Part of a small language model's weights.
Size: 8 layers, width 640, 10 heads of 64 (5 for keys and values), 162M parameters.
Architecture: rotary positions, no biases in attention or MLP, untied embeddings, local attention windows, shifted keys, gated attention, value embeddings, hashed n-gram embeddings, capped logits.
Training: a variant of Muon for these matrices, 973M tokens, 14841 steps.
Each number is 500 + 40 x the weight over its row's rms, rounded and kept within 0 to 999. Layers, rows and columns count from 0. Numbers have three digits each. The size before them is the row's rms in percent of the matrix's.

# o: layer 4 attention output (transposed), 640x640, rms 0.0931, rows 539-569,603-633, columns 320-383
# v: layer 4 attention value, 320x640, rms 0.0795, rows 284-314, columns 320-383
o539 101:481535479400506472466537472448603442442470507508470565538553468484463539565546404499519489522486534487434503466473446537467494532502508548463452519469480492490531501505474496490497500558587507
o603 098:549507516500492526524498539479462540510423497543448459528580503525505522486458450508536465433530478501465508521491551461516513524539504591539535505511530553511442506500499498426492462529517437
v284 084:516459525511549494527469574481451462510456510537543515458537423463521517598484480507539504547417462511521511480530561460513494486495498502464474509560492503567466512480478448524461449549522513
o540 100:531511564497529523531465495522444466497415545462512539370492563450543439530432503454532430570423539509520475476435498502527505522467433510515504501437518417582459486541523459487566490474450494
o604 105:450524451481489486468474483534509531528495549427422530540458442491500462530525509553504529506505459569480498536441491490447462651490419504481509423492501504497553465555446552420537465422458556
v285 096:485552480486428537481431492508458479508492489505532526544509544532523511447509515515500480544522422556542509517507483448453554445496457463528543471490462476591562536528576481570561483478416519
o541 098:509537488457539500462538496477494489368494466492461507575500489544549447535485538467515465506491466511432550456542488509485527496438527482471498481595523453426501539457531492515476491485504443
o605 103:501574437548509475514492499536513603566571548451552516531478585492470446487483526504540551488454513544489460488512467450516503466513548492465454449481568530492474541458602448492460498529522454
v286 095:512516520473561515520503505488502443486481476459504522535502474500529545445447541489472465503603497459474487589515467453435592512523510535587524547489490476490450508530469476514467473551451521
o542 098:490540482499551547539593473510506546452537584491421545474417507475494542530458434475473539498438542470473409496499502525469448457531481441485460408416481482590536585562558432510503540469479502
o606 105:508480479494458504493494505594489486500528457565462491543491525480539491525512505521502436526595452504540507503413499492575489424545392463558489442485461490435479516452509503502522461523463449
v287 086:508432524525473504459507492442529493518497564464488512493401455454513534514559459435438526520433496622486471501493476481503569548544485532467532559492519493466532544486481466557538473474529502
o543 096:462455535497535522491507432487467500441401537522460539434579475420489539474468397468514526506530477532453526469438594449481517547446504497481606415479489545502433466460537550474450538522509426
o607 096:457512521512514500478477433470594515465451514504453449491503531508556501532510575451521527564511524417508420509518574517501474565469516520518478412477506474519521526519454463484455547511425442
v288 091:534502540482483494508467518515457531518465500449500516497488430471511499535518513466434470559481529494511527509581465525512503557535441525509508556500504436475507456482566557417499517463529469
o544 096:470512496547465465450489507491490415497520570462525527419474561497518544427422460428488507496515491554560548513530451499531567510604480480496508513442509517560517453467502485522467511483499518
o608 101:494496483432520447521510510526493485468566509489450437413519511399555533530510468529477520497498522544576476516485522550497596541515513420464535562553518505521501400472486494555517464513471541
v289 098:445525465481411379535359504509490491502488450469595465441486510471459526484484440479483622530508555550526530499476557505514476467515527520551537531437486492563473558476512512531501502513487509
o545 093:491516489498538505532506476473495547519479496546451528457471488470535531481507506513496537496466472517515479472449567441546568531486502474536479525458497488385546501558494454426478487519444477
o609 092:534450474515481503523481445524496525467494437501532517404520488502507546488536503504536473512486577530518455484489522499569464520493515459520460482483508542513467481472507538490487434489502536
v290 098:522523440532540513477525484464497456528526497571495505535503509506516498505509501499542539482502496534548557529412538505508609519443521534579558460539539493546527509483553531466516489488518479
o546 103:559486509504540460453389548516483532492463419542497435466525541547483543479504519577516529510503471569509597520465534503478584529546534463435494470505571491484529487466572476481527495489503509
o610 095:429549540535555450510502510430483534526458504475464445498466577514509430510520586517485519533530569520486559457506414548559413533541537522455464564510522491534547527491558470502434512495458529
v291 099:478510512505487478448580496433442509495512527523582556489549479499480496555541485508423452496562407547546489493483521537542542445530502460466478518565549547476496503516504504477528495454459503
o547 105:461419564528443526479504508463506507552596556511526469491475472440451556518557443520469485490562443506536476489484513511490523449474475484469559543478591480490455482539447440499532508506491458
o611 103:469578508485564559525510500509473532504459468470510442493515557436500500451510526513469468518481577436529486541483419502541493438462508515535457525510457501503474506437475456502499506454465501
v292 089:440517507529542436483493481509543503507568465499482462537527483460446472520539492435473562455452519465464451505491502542468424509524517492516440531454472511489534496479451504488579493542441507
o548 098:502530490505525521501513495520512520450466481551555461470460498555492563465516529493531453537438500510531510543461498532555455450530489446482463468466381528535522499535497470452574483558515479
o612 108:479495495487581471514484488573483491504466505486517484484565406492455517491525556489474442484590490496480401529554530465544505491441495468491592566555487535540555546449513453440464575486518575
v293 100:440486504483525603528506517523523438511438501516512517528479516530542529489509465521489467488530507532550450541491470492483503522551463548545488512533407492538523536541472481500526458504563505
o549 088:463473500524467436466482527553535573539450568481482493486538514553443548553440513478513401517528537532472499542442438435502466535533507478466506410502501541524500574544553506576445506402571527
o613 094:565499508438532463515521550530492521515510467575537578432605494563503513428449494539494470522470535548507514462534464503461539503487503511490470501511520519542496504521518450469498517484469492
v294 089:462465535560485436498496437515550502506441503448589578505523531533505551482443567465557522486536477494471502546492445514422488514521510474543458550444573472545519501488544488426430521449554553
o550 094:472556517473473560467551559528552479506462516510568444476504472589537410495549565519546494538475524580508545527509463496556422534522485441451539504476521466513509520538534531451484526472498497
o614 099:502461527531466566500497439470488430505529502443591537475515505484465489513470561471468545518513496494503468462502477454543514443487458488467508438477480430496497485475492543441540488511498554
v295 091:562466507547434535477448480507487499480479527481510514544574531495478465527512520521463560468412493483482479522512508517490447554492512489484538510399450526442547495497546477526465488525512486
o551 094:504518455446587486493518429480497507466450494503501456496402505523525534565491464540542491469533500470532477476501481428469473461563477483506567509470544526555531528539508525515558487517443517
o615 101:459489523447483517436486491524513458450497574449530520518437499520461510501472604481431459513442472469553547493496487489495439468506548479546509469547500538509454596556556506581479498473552519
v296 101:491520560501530471482522504523540443534512525518499503506486488526462421594497502523420576544499500491491494525521486492496526481476436505504432461511404467493481510503530514574477526544563483
o552 097:501488524529487548511574459464511487536547514492529421445483469386480542492508570460508547426541585498467453547455484502499431542559494559540534449479479476537478580547561536478488452539521541
o616 096:451489507509486467479526537495499503561411443515464462456478457531570482528547515462545542445584457459505481477422517511499469496418482474584472479535471481502469463488470538527532572463513527
v297 093:523549482454517476391495585545558488508562492531548476561590447504511491578530524532522529492458493491511555516486521414458543498505502464459555528518497546394462543505435501545476482503487455
o553 092:457537492532482593482460496485506485440467551499524477512514528456558476516492484480528490488471487455606440424531404480566476471526485541556547485540576513500474429477579519476564545543508531
o617 102:488463507507497507557556465441515493536516561513518464526554521536494450464542495492512568448496543461518562494542543452536539557454450499453468464450511576491505459559517525517539479611453502
v298 084:482525527482480565485492497613483485473510494498487442560495485480440510462456455486447524538526496499514533507476516525507523454489466465467476503409524495574526456533498493525491515602474549
o554 089:535561466471453509473495468609500522440465492417526457508521556441521450542458556509486478515471534521485473498475586494513535504466550409523549522529500522474466498491498444507520432477571507
o618 094:437563516495528551478541384533483485438483550417458507417496517545535478510483440489515431510459533549457460481484547536470492569476464531471531535472531536541449504560542547533493535485536502
v299 089:536516496460503563457563439539506548405560456423472536485486584514492523499483522557529463445576540448522500546490532402494513507483538532477463522491462503482527478487506484496551501402550570
o555 090:505531506543519525554528493515555548475511532511440505571574518536531472447530499538532554440464497474462523671477450446445491488495520505542547471496512500436449515457499513500470556473478617
o619 104:541446487529468472487525541443491560532460538537486513552459478443547523504519560505546501549474420452462483499484555526485558461418446471537472543486507482482453446552527493512496458504487490
v300 091:478505485503484548524522483510483492545498526468412506533454463495503532423479531461441482520529496509481540518503504510446563509479441513444559467493504525529524485523486453474504487479489519
o556 092:503452526504422421469479448531448466527513497433502535469552462577506436560541503449508489515461559502531497442414520480512502514471443492532496564557511441502399436455451424520508496442539481
o620 093:474531465553453509503455486440516533485509550463499459516581526493479603528465521412445456531581468472506521460574452568474539493539422511490475470462460504515409469547509538428492522427558565
v301 093:538454514498567491395565471528462443484490558501505476451502494571450462511501497484470473484503453465513526514535473488487501573547515515477481466486513511430499495533493522424464507469496480
o557 092:498547537571560514532527441466496494550543523550516525448482480483530486527495429569441508502492540548470483517468503497482439485531483529463469486520519477520490513454450484499453620489442479
o621 098:480399396512481513474421458546536505510515572479472490525528511486541575473482529480483457501576529491487524507532479474565417469479449558553458427532534436475507557491487482464472523515520521
v302 099:460447483597477527379425568518465462530416523538498512494513433487478448525455525498525532541528506543528519513473521493511549579461447426465454419581557487514487453459501546484495462514475468
o558 108:493486480602573513521458503491504497528548431525481477541507501481530470494529506466508525481552484563515561443530530554514536550494458541469544471574598495471491398498558497551525469508527528
o622 096:507466477452475503510494502539530515499456502475572507443469583485439517463421486591580531485514516498446503439536504417458546394491512488515485566502514538478501507506518450510533501494562523
v303 099:555453439482442495495423494454496545441542477472522498495567563449490527406473443535476512501530422454474550463482560528503568463551494505480555466522534539567440463499547502462491561425474521
o559 096:515585482467525507495522508549474530446586479515510488636541460546513546497541466446507440512507456462472609529525520495471505465480515519524504513495575437455509461477499470507550481482407481
o623 100:530403485606475493466478563471571513531452491471508527494452543457473493475515536505435483476531514585518474496406488543441435509465439526504581505499482518455452501564535447501433495452517444
v304 083:532528506482504561482496518537442444420499514558510571558468462543515511486442463526512490497449574566496480491465494499438493457506411406503530532481511464456504569551478495518534486534431521
o560 091:467537520502593481537550443533409533469478460459508479443452450530595506477541434517474498498499465460463505522457479532434498523521519532464461478447522514474413534508494501509504532436600486
o624 099:536462515485546443527512409503461525434459477475468451500441463484514466532533470452488401509497516511535535527524558510490470489487536483514531518525550485523503482492472448503428563478519459
v305 090:451463498482463471515503513469531484502560501468469476450494502526532441536512491423532466524484539474536465484464483488474568483542523506561528463495468514481467590517396516479511472475547537
o561 093:590512468391531429545495461524434465538551528510441466498459567465519488510459527477451527507443532437470550491524492426466476487457467519536492512467519490512552551505472446493520473536439529
o625 098:463462490537525528487501464563516499466520463530487489432496562487461490544529531562469490533489506437445457450609536475473456465446471473513474544532410484457435568451536501561492440470556519
v306 095:474464448563460472493490470437543436506516508488396490456510528490479517520480518573522502513442490547518502511450478458467554516470518449509515448532579472533471524498481509514544508481513477
o562 094:500473438520515431504453465479448525540473498532488507469536487523428504505458491501535509449430561510539523532557583498481525563572499509485500513518520521462555479563482473547450422508539501
o626 102:541439515531501474447530453516513506514560420486499465542495584540482508508461520489543469445483534499516546561514485445510532561393434556513540548520510484526420494433577466484476422488524506
v307 087:546510468484535469554500543438469507431517498540494442504396537477528558511519469525480470521489589396492488457490411500465506578519490461472496560497489550455485471533466452496507554470512539
o563 105:502526510467539523552514516536557500491510487452513498448498467450495549523478584487508540530532477503496468553495534435489433420527445501547464505495429495425451433505527395450565530528464464
o627 101:530492416521613464504500487569535485516452556482423489472470518519531497486508489522562449480490501510487460479483503506519507488449481524466525444487468543463458452554535461511494533449482488
v308 087:509507469434435455592510493457516508509486522481494478579457461532502509461541455510450418489526442529481508517495536548538507524506517388558499532474526596448503469498537553512445528577473504
o564 091:517530478462458554548533479518475519479462581488587509478490487491501459536462469386520485562489538552514514422502498506548478550579479459599533545451533497516471501494501450562513467571537493
o628 097:464506499450520454464490528523479516472460549534486579512557558467510517553459538468466502532537494531512573530520478448536551480477512453540533556431545532474542520535518501523518436468575539
v309 100:497560391570515481473467471494549470405520533533492410463536510520469523519496520459525509494505505560537536507478499501429599480519534483471514502501492567446544498524443531587509496444481538
o565 095:495456495484523575419482471527562563525569556463438497545426522495553557513484450531505535484472487496436517584448504512463484484435487509481461499463507510534490518463529532440509491438421530
o629 093:477539500402541512485456449488428468537516474517501513509491491485524504537545467477514498515505487599451469528504405531493546451494610512500499467481391526412531491498460459477473441462501488
v310 105:543516537506426501467521520490374574529456470528496526522494560491504559459566466479453492552502521554494524458517553452525479463399483535465530518443557532531539466504510540491549533501464499
o566 100:494442486533446450551444451493512541441575513487467467525538502425512481540470497498553513511524498532539516530529497424473518442443515532469479509442527507506450540511498567465499451532464484
o630 104:427495514536456460401593436531526483587523497432440495461406520527511521535494551551558492469486426559531476564554468522469464489488541531486511472389510522537515471478426451548500531423517497
v311 097:474462513510525460465507538498457519501496526509473555475496511463529499482470547533546534447527495502507465429503586482461430531484585524451459509449564549510448522454524463549491492519501599
o567 098:496445492461525452500433579462471511525516381524497499487502463538487433462467509571474520463521434561497501537467523506474535495518494476483513486552521473538542552452507459564544453458456567
o631 099:554527509522489504482470555517494533511528574564477482505464529487518560498509491422554538460545483485523451460412453528449508489484461529545559476403491581467504496499545587460456527430468508
v312 093:424526467536484504406524488495533510481456555507523487556468437496426510521523546461438489483465468478551471460485414433461553442510513511520552536526527420490528463462534450491574475571495580
o568 096:547507492534421519448476560507451481521502551531494483565535467461444514452472473486490521470503481496495537526475485531397414460518462520523482548567541481579420487527564453514560493482513534
o632 094:510549508503488534488464554532626498470511528572513551488393474472447554504476514494556431537460514541454556420456524490478538516536505470437483429499474494595497547516515543478471601531458458
v313 088:519495511536561452529483539479481474468485488510484517430495506422533523482521528600485541462526534518551535484474503463514444432477471451516526479507510506494478449502463525410536470551525524
o569 099:529526467451445450497521507473466537608533536522475454499426419536488483492540469434440528522537523531529472477536513411533525549473494470465509458456500460501440554487487546521524473499444523
o633 102:565587536500463525520539458509459520478494512524498492564536560510498503447542520512553518498593562489492459511520542418549501481528433474503515516491458531497491533573454520545494482418477512
v314 095:457539459458567526499491473462473508516508474416526473513438512488476494436516568479498487529444418532472493494473493410516518534509490541530481472462509450532473575472569569436488475525400408